Each number is 128 + 24 x the weight over its row's rms, rounded and kept within 0 to 255. Layers, rows and columns count from 0. Numbers have three digits each. The size before them is the row's rms in percent of the matrix's.

# k: layer 2 attention key, 256x192, rms 0.12, rows 60-95, columns 128-191
# q: layer 2 attention query, 256x192, rms 0.123, rows 61-96, columns 128-191
# v: layer 2 attention value, 256x192, rms 0.0992, rows 0-63, columns 128-191
# o: layer 2 attention output (transposed), 256x192, rms 0.0906, rows 0-63, columns 128-191
k60 107:164107155119133112123102119132169127118142131149107133106096129081127142189116133152119142182142143162129094140130070100144130115165106114124152143126104151119111144136167145097087180133124117
q61 118:130115136104147105129102101117077132117098210113153118139133153102112126145150163093152146104142110117142139164145092111116133116153103145136072128141156151100117118169125145079213130095133135
k61 117:155137166110135146124166104114112130109152155120153075102123160149182108165106085080168127118087149125143090109175147106132134140148131121105112124135138079143121110134101109108129101089126150
q62 135:092131162161153109097092138119093179123147091148147105096159118078077140142092144106120187128125146190101149128150135157100140150101137104126093114133165089165108149128099163089101100172131117
k62 121:109123104140098122141141122146159143107151094152107110142126167081120085179168087121142124146176148097125136076120128157132150133112132143151129119088144104127101100171108117113133130187120164
q63 128:125152130154113147148090128172178095164097112131118098145103080128163092123123130098113149109136113135134082151149155104103124154146189152116219111123138127122114156116102126143124116108114124
k63 123:102130149124153133190129119125167133190118114142141102141122152094137097123199124093174159112132117189104140120148114128127112158104170132124130136081115138140129088114106108096153136096117117
v0 121:166127120156114097107177114118083141081092112183106119108132106131126108165127117140114126115145159141160116148116049086120117190112162132147114065152148123112143136101137085128139101136103098
o0 138:128150110126177112160122110116101139103133150119121113114127134141160154112127102147143108117117139128118117129130150151115153135139090157124157133094139154152117105134123104142099116148114142
v1 131:118115113136082129125107110149133141130131122155084119112097136131154109115167149080130112129114117103127168091111172087156154154135111087111139129100135178172148141130116110163107123114132167
o1 144:144132121152157133086102111137137132118133088109165104135085123131115136094104113094119121080125130130107077157142150163123108121150137134129181154129101118147122156086138132123106173073140119
v2 119:142135146167113156129132136119109129122112116118127137154145145114115139165104110160150106115123138131139140176113113176166142153094133135111113110083151116121102069125105149115123117159155151
o2 139:136166124143122107099142144162123134115105160141111156139127149122106104158110106128144090115148135147161105135115121123126100135137145134147148129120171162125111139152106132075122119127131151
v3 110:141057095133157155095156158138118117110117144133164109124155120151120099160138159157067081135125077145129177096125134135146169126129104129142109166148111118139139112153185104136117124148093136
o3 122:132154137131144134118167146087130108094094081129090126155125108116102094100108134145130163094102155125129160158085141168112116138117120153129142126118089159119159128134107114129092111127125141
v4 112:170141148145124131087124125125117187155128129125141163114119131167119131131109104126176107135130125180129142114124122110120091153114122171117132135079122129109158126190146099145157077166086133
o4 125:120128133155146099081142119143107128139157128149086110164104120117146106108162135131152158162173122132114131141119143131112130159110128084114100137112124097101133120064095150101150124080080120
v5 117:129138137094176176177130154115109134115162132129099185072117117159139168152138105139114117120100113131139143148134102135120167122118145112146169105130116146109179150106085137139147118124126106
o5 138:158121103149101111125133142127146124116115166130151139145113176129122107163167149138187114130163111134135130123056129147127144148132188099144166116179152105116152141166125141191167124106130159
v6 118:098088140144108087146145110142134107119151106140170170113143120182112092116130116146136121133114127148129106102107150120087105100136129139118158132127106147148091130120145125120090126190150069
o6 137:111116107156129166148105146151106165127113145123100170142144110111113144133140154133106144131100068137096144101121127138145138076108123122110077107140121098151136104102116147123118090116110142
v7 106:135134134086142106117097131107160120115124120128129073155107110131137154164137103153166120140141108130107110162135101124117137143117148122114119094120142141144163097081137157104161138161166149
o7 126:166141151145095111115121158159102159100189142140104165129166108141146137104126087145150115144176125123127171120146122133113088128133078148115142123133156171099124155082112090157127097177145098
v8 113:138152096170098159130120090117110161097123082128080094118107142163133129097117090131095107118124148118113092153112120167179088147162111114099163151161131110145132116143160144115138145078056139
o8 136:124131125063153114149160132140122134112090151104141132082097141129148101150095180124105149117148091115178131078111162119124150113178131123169120171133159138138085140128136129117118127134114125
v9 114:127121137092144132155129176125110152125118141096119120130119135115124126124080122108128138163156122125131153131120163151141139124104124090101103109131120125128149092108143121132143106170128114
o9 127:137137124087131111107152144106093133153124133136089144180114173135121110126127166131131146140118112137151104185126110160140124112176131128102169161143134136128112147123092124148163155047116161
v10 112:119187105100136116157107149124141123154122121125175098099142108116086102087152131157144164113135104131151134119088115170124152120090169124113157109149131119106139160117108169100122069111158135
o10 131:076149143092142128168133068128137148158106116128081096104155101128129138147131097107158081134112135130180105142143137133189096121134162120153145128167127167116137151128129098096147111156138168
v11 116:144118135096126161144105114105165116137121137111139142098103118154138122113145106133153133121143130093118109121110145105112113137110125119105165156073141151148135114148147147118128161150125135
o11 131:130145090170160129117149102115105116133093133130147144151157120107143148131118128114115128154090108122118125114138139115105107098127146110114176126136109085161067133127162138114109135108114120
v12 114:125147124113163152104115114098107132139086086098144087119108116179132178134142149148121136112088080125155135138110130116126171170095130121155133118126112135137128130145134122124118160134140136
o12 135:119116128136168127159135119116112148124097149122102147108113155130141123117138081126111137159171119065131118096136161121151094106134136093158107121100132171141123098120126174128123145131173139
v13 112:121108145120144121117133156118145112131167088141142167154148153099129120106094140161089119130125114109161117154129089124110130146178111114115150101116093129071160130111131139150134176119095149
o13 132:080141090151120157128128135150159137135128131141120098110097146184137161163134083140089106124162097168157151128172112121086111095136117130127136075124110096122130124123159131141120150157138120
v14 108:139096100116087124121142131132165098124103124125127088130108123119147154140080097116121131126094120125141182140150094141106134105128139168102106145111089154137120089122125130117119111120119146
o14 128:145145123189095121153158123143108093124120076121140120099164122162140133167132096122177113142129123167127069100123118169116140147170123144152114129141166128107129075124135163150127161116130124
v15 110:122121120141091156117089116115125132129110118138126152158122118149172122155128107124099118173135150164128074060132111128114123145140136161186149145122127080118083125148128176171133149153098140
o15 119:120125164099127133142137133134169197113133126125120154137100141157106162108161096120107165153142110150121158122093149102129143146127118116145165124115139119095153124104145089112087094103099074
v16 122:084090142145131184143116046127119104126140125144104127168143107116114149149142121153120152136122135075096121122172165144167114151125110113087150127128179129126125117125138133155108094142117141
o16 132:156115105123150111116097121132163159125122165127100142114124108135113175145094143120133119143098135119133156120152122102132156157130134117089096149125128070130110089159106144126118148118153122
v17 118:119122161135131143098112126138131100079145145121107125177162127122105139155144126147109106116122128112103132144162099121090091127140099138105165155135111106137164152153147144173109132154142139
o17 133:159099140166082108116150121139140104126163107088149123147164129082141129114123146072129134099133180133127072112089123153142156122081169151127129129131130110156136080085149128115094108143118095
v18 120:143103102153107160095137091139089092137144078094109099131153115103162107131091117094125123091123154100135120058121121169113163155153154123132116128116135098102161084115138111123096147075116081
o18 137:106159154105162126109134140129106151130137136115148128065154160124146123110129106136139159121134172130134118141159108115109146118100141147103153148122126134127128156170146132114141110107155158
v19 115:140094084136135133147123134111133098181102147149082151180152134148153146177137159138116094155144085146104118129090126105151128117147100139105146101103146128156108130100088153137153154128073104
o19 130:164145117094156166136117127113156119159146123117135120131102163150156134137135190153131105107135119145092155140161116175116135140135124147096150185113107112131151083095083098110096117136173077
v20 122:123138160135139105121159128131123149091136128116132132111153171082107143141097124160139119155119124133114148116137136105101139192128137140151084165111115170109133088145145115154170103155144094
o20 138:098109088144131066106112127109155125100100120136121111150110125118158126142121110123129120099139156127132138083141133127110176168122098174119144145162140114143138140112111134146103123132174111
v21 109:084101145122151105154110150128092128073129121131121138133182097122130123160116135079140117091095110123164100122135106137104154168130119122129127112111135102119170133090145080123125158095127143
o21 130:108124133097145148099122127116103103097150122159169161121111115104099136103136145131158117156127127117115127101185143114129106130137152148143169125146117115125138134170168119136104087177127135
v22 114:133183120102078120137120145149152128123125153133107109155146108114121121117114130131131144130128119135135152100126107101160131163124087166143124106132110115116119132085159173136120120118202103
o22 126:145086144107104126154132108121115156154147051107130142128135147103132109145149128135118165161115151134115136099136131151134131165123150123100152089137117161129106107102175143102165130104116128
v23 122:126097089184125110133132148101128106161124097156131157167144103091106107126168137110103106161149164135118137141081156164111110154085080130148103149091091125123095153131148106106123149149120119
o23 139:106127091146122146136153151151123115117133126162095130108088103145083204169094119141133141122131145112140154134080129118134143126102178119095135134132083098138135156090126163077088089090130109
v24 116:118162118141111114105149139119081152128146134133102090114109163119139139161178119122140176149121137085140155136148121089113163101136108119142114105153104170131145125126161138136128072153135099
o24 128:138109126147139115112100156151121144102136142173132158153092138137168104112097083152122108106136118125126136116144118118149159144124125129085142122122098182106167131149155084156141106145114145
v25 115:145151107154127102106144159116097108087105165085139148108100104100086072169161138107096136154149143128122154136133136102138157095141113124137115092133117116118114089149096153119147148104111155
o25 128:145150157109103171166136170116121121121130119122164142151085161097123101101105141149110136138125127140119069103135173090125127139152132095173122141125121126134101103176178104119075089135137152
v26 111:116134104079116129136110109131158124131122134115131125128091143129134104142137104142172090154135148165100115114158123117102193126103123084145091143105103142141119174147147113153128119159094131
o26 126:135147176145118129094099174107140132083098132173163109111091131116066089125113144124109207166127154143088155142106148157122151153130141104119139120129130119147122136119092123097149122159161112
v27 117:106126111094130136185170115142113075138131112154117155102088138108121125112160138092151147191152091131127163108115135077110077129089133132177128142159115135122159111146155117149132148135123149
o27 130:150115112168129161151069120113099148103083138129146123116128110111121107130131145126157125122149095141124079108150140120098117103154165164150120191135120102159128177115113124101149133119087125
v28 112:117115148139118164155127154134129149136159093109161145124122140143162180131149115159132105163134128105110088156146141140073155065115183108129145116142105110114136135145128111144096094147147124
o28 131:108141112134142127157098150209112148128158103124124120119181108117130155117070144118151130105168115131100146114088133146116147133108151128118134111185138114154099121167120112145076120155123142
v29 119:146126106136114134142138102139144112159160139111130119153151145132148093135103081091122181103104112101209127104147131135127083150165167095133098091111151136141132155101150094129120141140116084
o29 134:129105118110096181114123089139134084045107180134143118137145160135167126095132114118174133130139147114168132172116119130148132063145148109108113109135163097130118115122108097129148115127099129
v30 111:112123091137132128112127134156131120139153084155109134143124159126136170115147149137097154107136104135074146079137122146120073153120154158115135122118087114137128150125140154144116119156143111
o30 130:154109157156148119128122133137098163131143126167104133110129105135085114141099151137136149148118124124121095085117161137108108148111110091154093108112119120141088106101144128168153115115149125
v31 114:087125125173162161092122096087128147132124149141146137146124149107137120066115148109100155154113084153111131110155104138089135101117117099111121108099126111133102103128147129104149131118093145
o31 131:094123131123073102132106137178164091113147117092123123155123113135103150110113145112163119123127119134121142101114166114117150094143152120136132151160126139097146156097174120112131092112147132
v32 126:151142147133116122085113150116154137083164086086115151127135152111097117104155117141142115117084145139104127119112130124122130138166121170137108121188103148130126084120152170143118123135122099
o32 140:149169104152155106146172106099113083112119145108102141121115088123146108137128141129136128127109121107146145125122100114125160153155125156128130195109151179137108138146148098108114102114131149
v33 123:140143103080130136131108115120147182107124144086126146110151128153127157133112109132122131119139098105138092083134101121119141144160147139159091125135146133117094090127143130162130153132127171
o33 135:120111134176108121099143113140082118083120116147089134165115140108138164098147131136099136146136111150112131150147160129141112117112116105155133148115170152165122108157122071122121149130114117
v34 113:167145111151114140124100114169158137130103088157156092132148150124145126151099150111133121110139129140143101130160118131146130124121142085169098091125124125129111112117121186155111145151121070
o34 129:118163145155146104112129119115161140110165093115128109105114127108125127131163136083115154117115125123090145132170127165108139145121119137114123095116153106147129150209117092108133116170095130
v35 111:140072111137120115106090137106108101126175155110126138116157152180113113131148101157142075151083152067150139133172104107107139163125150131153132131102123105117135112133127110118184194123100137
o35 130:129095137126106132132175139087106110136153149099181064133163147163155161127107130127130165144139149156134141133068130138126124164068108144118160112143114118130120097076173130121176143135116131
v36 128:152111116118157104124111096138184149124121123105182088119142119135160148137139080119102140120101139142140117184126131072124127127152132176147135182109087132107134139122151122122160153161158126
o36 134:110148142159104113098137129065104164093107141139099105149079127105148101119127117106165124164123146152115113156139119083134153134111129152060116106131097166126098134136108107151125125110122152
v37 125:096142123140130102130139156124116176120138129143187089141121130152121144107157115117113125139112150077177128156110171177135152162136122123146123117126139091164133130128137109154128132155135143
o37 146:125139075122146113115101122113135133125162127125123134154077079132161111093098127123151106148159106147111120131112141088152057151129143127114107112125167169126080124162125148096137175136119163
v38 109:127123124144097120143188125046122103137143111110088131137115100140178126148144130110118146111091132124151131162161137131134121145111121146082131109112126136130174109105114147143124103126099117
o38 125:172139121129136141144118121109120159113162165131135162158097104095152143117130157121130089108155142156128096143160147116171139103102118159113106143130140097117096123157101094153136119106181154
v39 116:145112108140135163131107135144125153137108166133113149118148134125133113134139121156129064119119083088136095090149122079162124096117132106122107168150087092097112154156160121144118140135113171
o39 128:139122181094128126151116106161163133125114123156086126130136088114110134084114140169135125115084119121142114111155115116105120115123116085177165132144074144110113121115147115118080138117156110
v40 122:130133140090110120112142124155107161092127118151123058119139081154160101088124134115136143073150107150098146134150122113133109108142152151138108136116146112154090128123111088176115153105129100
o40 139:101111159141115123121166095118161118090109077081135156114128108148128101118149126123133107159170137089147119140125146106191151129111079122125165104120118117141158102140129115126124109153123116
v41 115:115119155125128137100142149100103125119146173150140083121086117150157161106144091121155139124102128135101101120183125138111130105117179162156145139123091148100119155129091130091115107106092160
o41 135:118108188129102089095180134125145137114075125149153141152123113140090111130099115097151101128129157100088099147100139107110112148153130115131146094148119138129055116157098150168122110117154139
v42 114:141104099118128099109156109142090157133196139131089098120123109136132111118128156109146149109164129133160144166088162155150147115098195148180130096106136115153153110156114121124177145154119156
o42 124:124104128148098145093107120065120137102133106149108161104125132137121140117098125103146098130124194149133108123109161129107179183117175150131091126132133146153121122111138114143155147166132105
v43 113:113119101168123141120137089102156112126139132105070101172123092173112115112143114126146113119170121139120123123125116125118121137118165166128124135171132142066144140130102131109107148186121134
o43 132:112163161129100095153141121155116141148087111131140077163068107135141075119120150084136130162166143146104121124116158163116128106081131139163129129100087073128135115118116080090149139123142120
v44 112:090101104086115162101088181130162143152150160158141093097137147131143130115152139134125119141131155182137114142130091106122137150133143159099142137152121125102129093145118130145154149123133156
o44 131:137108129106109144135136147148193144180132101102063114095092087089138139138126129142128118120097116147125106148119137076113105161112096103138176133155130110084126114149136149147170117173110151
v45 120:112128114123133125131150130144117105146137184093140093090108144153178143135118170126086119069097150135122119124127088122141134149089121138105144153139095144109111122149121090148146109127167148
o45 143:134136124120095158133141122121176154128132147122093117136125138118162170093125104171114155123090128122108103093125131144124118135116170129146129145138144130139140101133080154137136179128112148
v46 121:124113133163131139091128108083101094125113102098153154181114095126146112096140111123081122140127138160095141134127098097134150147102117150145099105110162145152126134112101104154139133120132145
o46 133:128123126120162096173129144148142136140145118089120177128169139133105144124114129168186070154120142127159156093138114102104107090128136161131146138125135084072169146146110132105123142117116123
v47 111:137153097134119119158136138111117107165077129151133140122079161115096123121137126115114095142143171092161092128148135128114104108119123155133141108104134140132166071138166130096093110130133177
o47 130:119166106113135137138096096130151127111140160125093077172115107120109130137116136094151152120122139126116118114135124145114144174181118178099117111127134124136118162154119091114116138111164125
v48 106:141151158150083133089124144151181108165072118129132173095125101108084101111124115144171130126111131100128102124170129133119133165117126145108120130123168101119124129198108128109147134107107148
o48 124:142083159119109112120155130118116086119110136139127084110093139113147106136179120137106127120097078153097153126136086057125151112134117148107143128149120139146145121122131149140148111125128106
v49 113:141167153075145126110132139076120141102121119083136138140106073143110127159118132191193121131158192127133110111130120112117085127136149110128129132107127139133153194122148150097117114093147106
o49 125:141115116144113099176103104106105121136173115125159135153156152130144141123167162127140125100150136104128143159098120152128118110127102093102165105130110171169094134144082140110136153128112140
v50 113:153144081125086098127173120090148159107115135136144127119145109124140145105119123154116132141149164084162172119178078151112116135123113138116115190093112118143149128108133113101106146128103155
o50 123:136134142137164139099106108108085136129113140131121138122097122125137116176159102147113162122140173142075126166136139104145091121142102096142156137075153174145113124156104128174099118155092134
v51 117:140143108127125100138081131101142155114161121135144100186142113090122151090112101104117096118118121152124170119143159116162117179103153155080098118139139102100136152140127083105199133100112136
o51 129:116128124131127168151155090119126158159105139152125102096152074144186161131180131123168154121165096109154115143110139096133143132107132091104185128104115130154159178128108104138131130152154147
v52 115:110122163134152127136135127164127133127105142119125098171101092103138115117158131089124145129140111127106136133077125119133139128127149109113079133144146128179082111145102193133134145091127160
o52 131:157093086131129144186128174149166090136085106107170103118134137112111131109127159112135136119141126106136124115139132115148089086125094101171107156145141149133112166129178131141113117114139101
v53 119:133119129116147141121135111109127128109151191115118170185097095129132130095140172164137123137123114128136100136123110132151112089109114104163127111137098106129130088134081139157146127140139115
o53 132:160139154133115167132122169149097121140156130093096135161070127163145181143123140145143134151131136108133138119105165109177105120114130107115110138160108094110144110099146106069164131147146144
v54 115:129095135153095106154143126160104116150137160164098159172136143139157099087098140153158147144155165126120123137130139079168118148141124131139124129144169082120149141138113102125164123132160152
o54 135:132101112122145142094143179119113163139142120125146154098120150134150106127104130136108127146170114145123106111125153094126174130135112134177152119168083111123131143128140159108119149098147153
v55 111:129129154121112136145102097082121137119137130113101134120131144108085177141116117136115159123132151146118108136131141114129080117173161142163096119138115117114097090120120133156075107143130129
o55 128:113100139147101122167094108147139160164162135143129096183109151123131157160117120125138113115126144132094116122091093054119154113143102115096132095135135140153073160125127089149151126150123104
v56 121:122109166140108112129107137096103158164096180149136184092164147133134140141126087144096134149139184141126150123154123115081145068092138137153105128137070150156143105127139100135123138091126109
o56 127:122113137160129158148127168170085135151117155184152116130121133119131149153084180178127125146142127128117106114088094147159130100139148133094140139151130140116137122112108062131086106163085143
v57 118:083126137138096117086151116130146118128129113125151109105143110153113121119097109132192115133115127148126129132099116127121146123144111128131072148128110119132135156102137105133171107115132092
o57 138:110119109098173122184171112147156111161107148160143114112118088114161145112151150121133134155108135101142131099110148132123136132152102121140117076163125156130092081118115156168101165114081123
v58 122:121186157101175122155120137157120162140099145125153094115109182119134096160117157123105157104154046125131123097115174151163115151155138124173146134103105133118163135162115114144139109132140110
o58 138:123138116137124149108117138107100120113115113140094148175120146118079129104171106110140102126106119099135137132122121141116144147150158105110117098172141120144150152098114172159119147166138105
v59 123:095097120155104083092097175141152149158133085153148090114118132121119115177157115099115133101118123149126152102190131102113114151139092153159110108089126124182106148103173114093095101111154107
o59 135:178087129112155147155148101145100097106158127175096138138149110096118103089119143089101151118109101077161061155121158135148156140122129115130133090116100119113137143145154124171144116156131144
v60 110:131102116116102112097109136101133104117130113145117198123057136090129179104116067129104145146126131119145114132117155130155134137127120117149126123161090156117124138114131179163129147135128137
o60 129:135142089100124133063107118149126164107141111151145130147126097095123139117110142160157115161097121155126133084100121152112146129159137103116103151102107154104144157134179100136143112089130150
v61 117:129124116146135083165110151121145085129152142131126128110085126081146100153118087152142128147126100133159159137142135159144132139107106088142114124143127097144106103143165139144140146175125143
o61 135:146143166134133145133134139122097128114150067098119131129163141091163136153112096120126161147176115135124101113112114101111116139174154148172177091157147133124144092108093117125107119141134140
v62 107:084163123124151130122117114084166141099153139084121142125109151138158086179140129120161117147182136099146108116105086093133083123153097159159097117084102125103105114139126121088137127131143086
o62 128:110114161173129101129113138132153078137148156153137156152089169137164084128169134127119117164152075144176161125145142117103143091129129142151120095129095076132100161137122105158108108099121121
v63 117:090098124163129121140143140128111109138113126098126098124136120133118177151091133149143110112150158110150134078131097110148142165124126118109165132171113160175126087142144110124122111144126098
o63 132:144136105128123119156099103136137144140139123098115128141144138101160129112113128104148166087104112115137113141120107119178144130096125118158172110153134141140159107126115125140116106082119130
q64 085:137133143131157141185111162154159125111128124135132129102129140105128127136132168132160128108131137131141109109101118102123156153157105151143136135119103148078078146082152111116138058120103132
k64 074:126117083107137179093089143146106132094162090141115129111094155072142146146151130132133164135118127172140113091120114146104109091168184112114147153168111153094108116131092154123145136134147109
q65 080:158116138110147131135113135131178106140171130151112144080148079114093112119143150129164116093146105098136092162129137149093136157155196161096175125116111118127145110168149175157116113067127132
k65 080:080152069113152170165076178124132086134108106120141129120095106112142121113139150132129129119155112093134124108117136143110124149180116148086128140114117102110127158133170140142153119131144143
q66 081:117159101131162110138142137102119158153150128171135123159121101116130127143120177057164098112132138140124109136133134111131135144123170137145129171121142170110143075132118120141113145143123128
k66 081:107115103131105103152108162109163125104148130123125139164147095130138113085149131114145137132130123092119103130139145155129104122173159110137176123123119160171151140106171139174136136107133151
q67 077:147116145120108118157146166137126129158098153136112103118119160116150148113135136158146110101089146181111128121090096139135091102137120110143078101112161083126115155143152139117124170161095121
k67 075:183135124138095165141132140161097116125142121088201090147111083169107155140160127187125151158081124152129089143142101095152116117122097115142085121124111150150127156114160151121091138117125139
q68 075:085181106080153152115095113146156144125131104115093124138105105140150165145151117140127124126107122142142175141165095174107134130133123096139114077125191102162111145167071157118156118109125106
k68 073:157138099089144128109137141103121098111128143139094145123096114126147164124118159103120137099152092127163136112103124102107142153167130127147128102110148134137127143124187145135084119137125110
q69 075:138112108143166148125148120130111128114129114147165110123082104155142128110103161123180162118103169139164145162132141138075145125132157143106145140150090124129165165136131147139106160130080085
k69 073:134119123136066147182154138149128134126107106131130145109147073104126127131123125110165134141091132182131120098136146125096107115149125137135154122108155113121148140174132115128084093152088124
q70 084:174086135152105152117121108145113143107125121117090114113128124153114107116121129107171129146145068119125104152159141129148099124116121159116129091142112141148107105120135143178134176124105120
k70 080:158177088144154150134141119121154140119082151101103156131097165098074148147110101117133138133107110166052117119134146128137106117113108127114131129107124131165094101111119142150135144157104114
q71 078:132143119147138156144154177151157096118097121135106088116149120167127132085119124092103146141136073167119101149163113152140135158128142140127090098096117105100081126138106151173100127127136135
k71 084:188118153130094156137130131139123143103139144109135105141130149137092106148112128132153118136092133143096117108132104148135150093109144153159133092096102131122068150144120138118169119136121112
q72 071:095145090136096118077142164108122171113144123163153110111115119093121102177132140169068142176115116142109083147126132142130112178157110131096102112127113165138131106129131095114119171122116140
k72 073:134109092116141080170128135124159126156152101128111116130142131102105088077154156150118152116120166117114119139119119106122145118173117163127143152078109133142150133146131089132134099131150102
q73 076:139143114139176092152088113134091122115070112092131119175138082151143158096145120159146153141160120104102127154149136096134138127094125144133126101102084113113090122161178114130139116109123145
k73 073:118147150106080108091108098086147116107121115084134075130109132128130121114131089130138165132113117104125131079178140129154123138129096141133139153169090123143177152149103085097141132171116181
q74 077:128148126155122155108112130117152153077123140134108134090088126104133116158123134126118151128130145167109131148137130103104155114109159117167121134109102069114164141096103121118152136149162103
k74 077:108142129128110156122140115138128151115140092138121101160115123091118128131100120121123129120144103127129137112120133152073119119158119097125117088061128141132178138174148154150184138154146130
q75 085:152133153110135122138147143081112113146112130180106142111159152093094151151136136115119157126135099137140103155154119134117117124144132191146129088143157150103163154135138091107142149123136143
k75 079:180114178099132102117106149131090151172141087133135096125140101165182140134145117171121160124118134117118120115133102123094103154125151134122149096094136108147152088116083125128175135086167109
q76 086:043121093101122103160068132132106154148152162127078151172118126107101095132130085161118166111110089101111158123101129173110120166161157148116130104110149095155132145130121108153184110120143106
k76 085:136084108119111109152106173081155135120104149110135150156081149138153104140115139099145125153162102103170178151093107145125159143130156154101101122145145149148124133157137128155128122162167094
q77 088:095128088147119141131120134137141143119108143097122110102176139132137129136128055125079130125154124131105145123144109121123116164109153135113102118172152118143138100145118165146133142091116103
k77 084:128146162131063162123152122128138121157144127106136089129149175138142125143113084119066133139113140136117163107139108089131110177117143138132095103104133150175139127143120134082129161156124129
q78 085:127123128143152143177141099102065113166094101107144134118133118115145115124146102116142174092148137138141140114107090101133117131156083126161124114144170105184084124144158163096120135122101125
k78 086:112114148159132132097128111103138106136093164088161084106110121127146176151138117121130134131116128135127088158159123118144147152162139088100124144148075138171090104156152098165094132126136138
q79 067:123112084137106134083176143132153137123098172130138145122154137121129141102137148121137109125175132093140122072111108135160115172117147157107156185115176097090133166153134132157136136140091100
k79 074:099111158128153124146164126106120149122128101127122153135127170140168138147125151122089125111123136165119102129163122114090127168097153149128111124105185125188149129137169085143123121119132102
q80 081:123178139125128124119091146087116132099140135149136150135088076137135118091152144134155119155120106153145134127122095122150102141094145112128120135165099112139146110161069125148131123138105146
k80 079:129113142142132091115144168128154125139167130125133122080167118124116142135133137139112128105142140099110185154130118150151093109111127217138116113101096112110165141115117138158135107089091113
q81 074:085120102121130092112111150121130086132101128127132146178067076116125120137148146100140137120117092101097126149143118124179069103159132097106145153127098125135146122114133154120143110119144152
k81 071:156088184076103100106131103119115094115140126163176151152143139130129093121123109105175148131137076148133155115110113154102133164098126131152123152124101095116132152160154157115143107118109123
q82 076:138210126130125134094136120121124122150107101149104143124123157115117123112151117091156131139143169110150150163108167155115116162138147098165123119080123151122151112076146086122101150161089141
k82 078:112111166121144105166151136120156151094128113148136107119145140131107149099160144141105103155146131152132134141181145107156150103147119090138073139127170081160160120149122097145104159126119105
q83 083:125145147091130114127118119134149140152123138149144127151117116110131106053135088164113119089132144134129109117134162115086159100080131104114118138079121088131147132123127072096099129112130120
k83 080:118133108138132148113112131175127150175126138108099079126155118126165118124115202157111114137125094153168156124134123111109100111116106137150101130080150127144131137125127185129099105111138130
q84 072:156136141118129140158087093188104119138171119111130146126114163118174143124146073114169152148107159156108094092104138115102157145104161077141129141123147136155134106129101107091145095126129132
k84 071:070127107146111153148160102113144108141145154148103094106115121168127110157098122121127091129126126096131126149151132134089136168120148074120121123114152078156120137165162173145081138105122182
q85 068:132121104149142121098129186134101171125120101151133150159146098124170118103146127105195116131131150120110105125119133173115147152108129152161120122104133157117145130135126109117116089139155106
k85 071:090128104128155112151135128110145171198116070096078156112089134120115150116150124133103176132131114145142099129134148161115144123148093145107123092107135114140166141089148113141142124125157140
q86 075:133129119134126133123097137108128121103104140109167095134130122148124137080131110150106184103124120100097097117161132115152136132157153110095154174156165104124156106152146173098122143122141111
k86 079:141187145137113147118133122136119136136106128090148135139167118122122094137090126111133075136137170093168149060162170102127165132086145139090105145155152132107146108126134141143109125150110130
q87 072:167135124098130134090090128109143150108090165141150114095119125123152149144155102152109114165184154160105126144127134143134142127116137109130147185143126107133142157141121114105080160085083127
k87 074:128122129130154118101174085140115128127141136104120095136186129120104100143101157118147120128121124145102112141146153138162175161116113162136096147098101143100158101102163070094149124132136131
q88 083:133126114121111144139114097154149085083141120154181153126121123121158148114116104177118134158086129158139145103146077112105108154149130118166103154134150112161134161146067110113125130121126111
k88 076:118128108117120146147170088108096106182110074121191157131141128147136098155104137144152160087104133093109170104180089137114124135053117106178125145099103122126155143125112130091134088103116119
q89 073:129171132154139122112108104131181146148135167112119137120148092068114104090137127118085071137131133104144133123125133131108125167129153126147148164100135114166128151095113138145127140131080108
k89 071:081140148148165097144105100124083103134136144113112153165128126139149133125194131110116131149117135048136150160076129119160112096142174161105135175093142157143121166179121137118128153119145085
q90 075:062116106151122131129136134071135149108110145136111122118156111115110102193124157110131129143120146132108146147093123131133165134135132173143164115123150113093123139162095134111168109134153144
k90 074:153109118101114102103141142126119138151147076131182151088121143105133124122150131067090163136141118103120100138145108163138144133160125187162106100086096128153124099125128143101175095121134121
q91 085:158154083163130122197109101128119116142120125139100157131127098108109118098104159149098133114159126123145140102121130165133125107120118134135150115118067171100109134187136088140096118121100113
k91 076:134145093144135141106133094115113169138143122098134098083165156135138123151139130147160133138161139153125131089160117139131101115107125132102140097145101151097114207111128096140154123146138129
q92 078:158135171126090133151125103130114109145129113091099144101138120167180120138161117105114121115103124159142150156107104104149138097129126124155125117148134126115147112112141177136171169121140105
k92 077:139151127127113137107154111121132140128165171122125116122108152121114100139091124120154101125113157113121144119108095152174132182108165110172114111131129113135120144146107175102128154154119143
q93 075:132143124134148123119106076111142138175206093133110109091133108116146133149177147133128145129125154131141159135148145109121098118120132116190115097104096118114151124183133120108136108127126167
k93 078:104076111154101157127151080144154078146132140182126128121131117063169117108066193147089108083164089088147136131099091161132128133109133125115173150110097134119147150149113122127121124105150144
q94 073:133199113130186154110094060162122108105137113129108090121149119095146106121062129121143123105128149106131134117115141075138120133142106130105121137181152149118111118087104129120124112136144149
k94 080:119121149124093142101167086096120115142187115100106087155137128102104156140090130111097113094106118117106141118136138082120139079114051120175108109171106156105138143145138140073145160181150107
q95 076:085155100149102139134148138098115129145125125081143133117112134142106147162120159122109103140135136098128149115112122137110130071109114153126114107140122125145141104148177136121083156160161147
k95 078:126131097123126164105112118125117147091144150121126146124169145135142141116130098147127113147153086117119122116120125128095169058154072182105134144105127077140115115081081121075121129170069140
q96 078:111085132136144164141115173139105104145078152161146179068094123133149171138101098177169082168185120208122139122118128117116104126147161161130099127121108145100130092138102106153134126116135098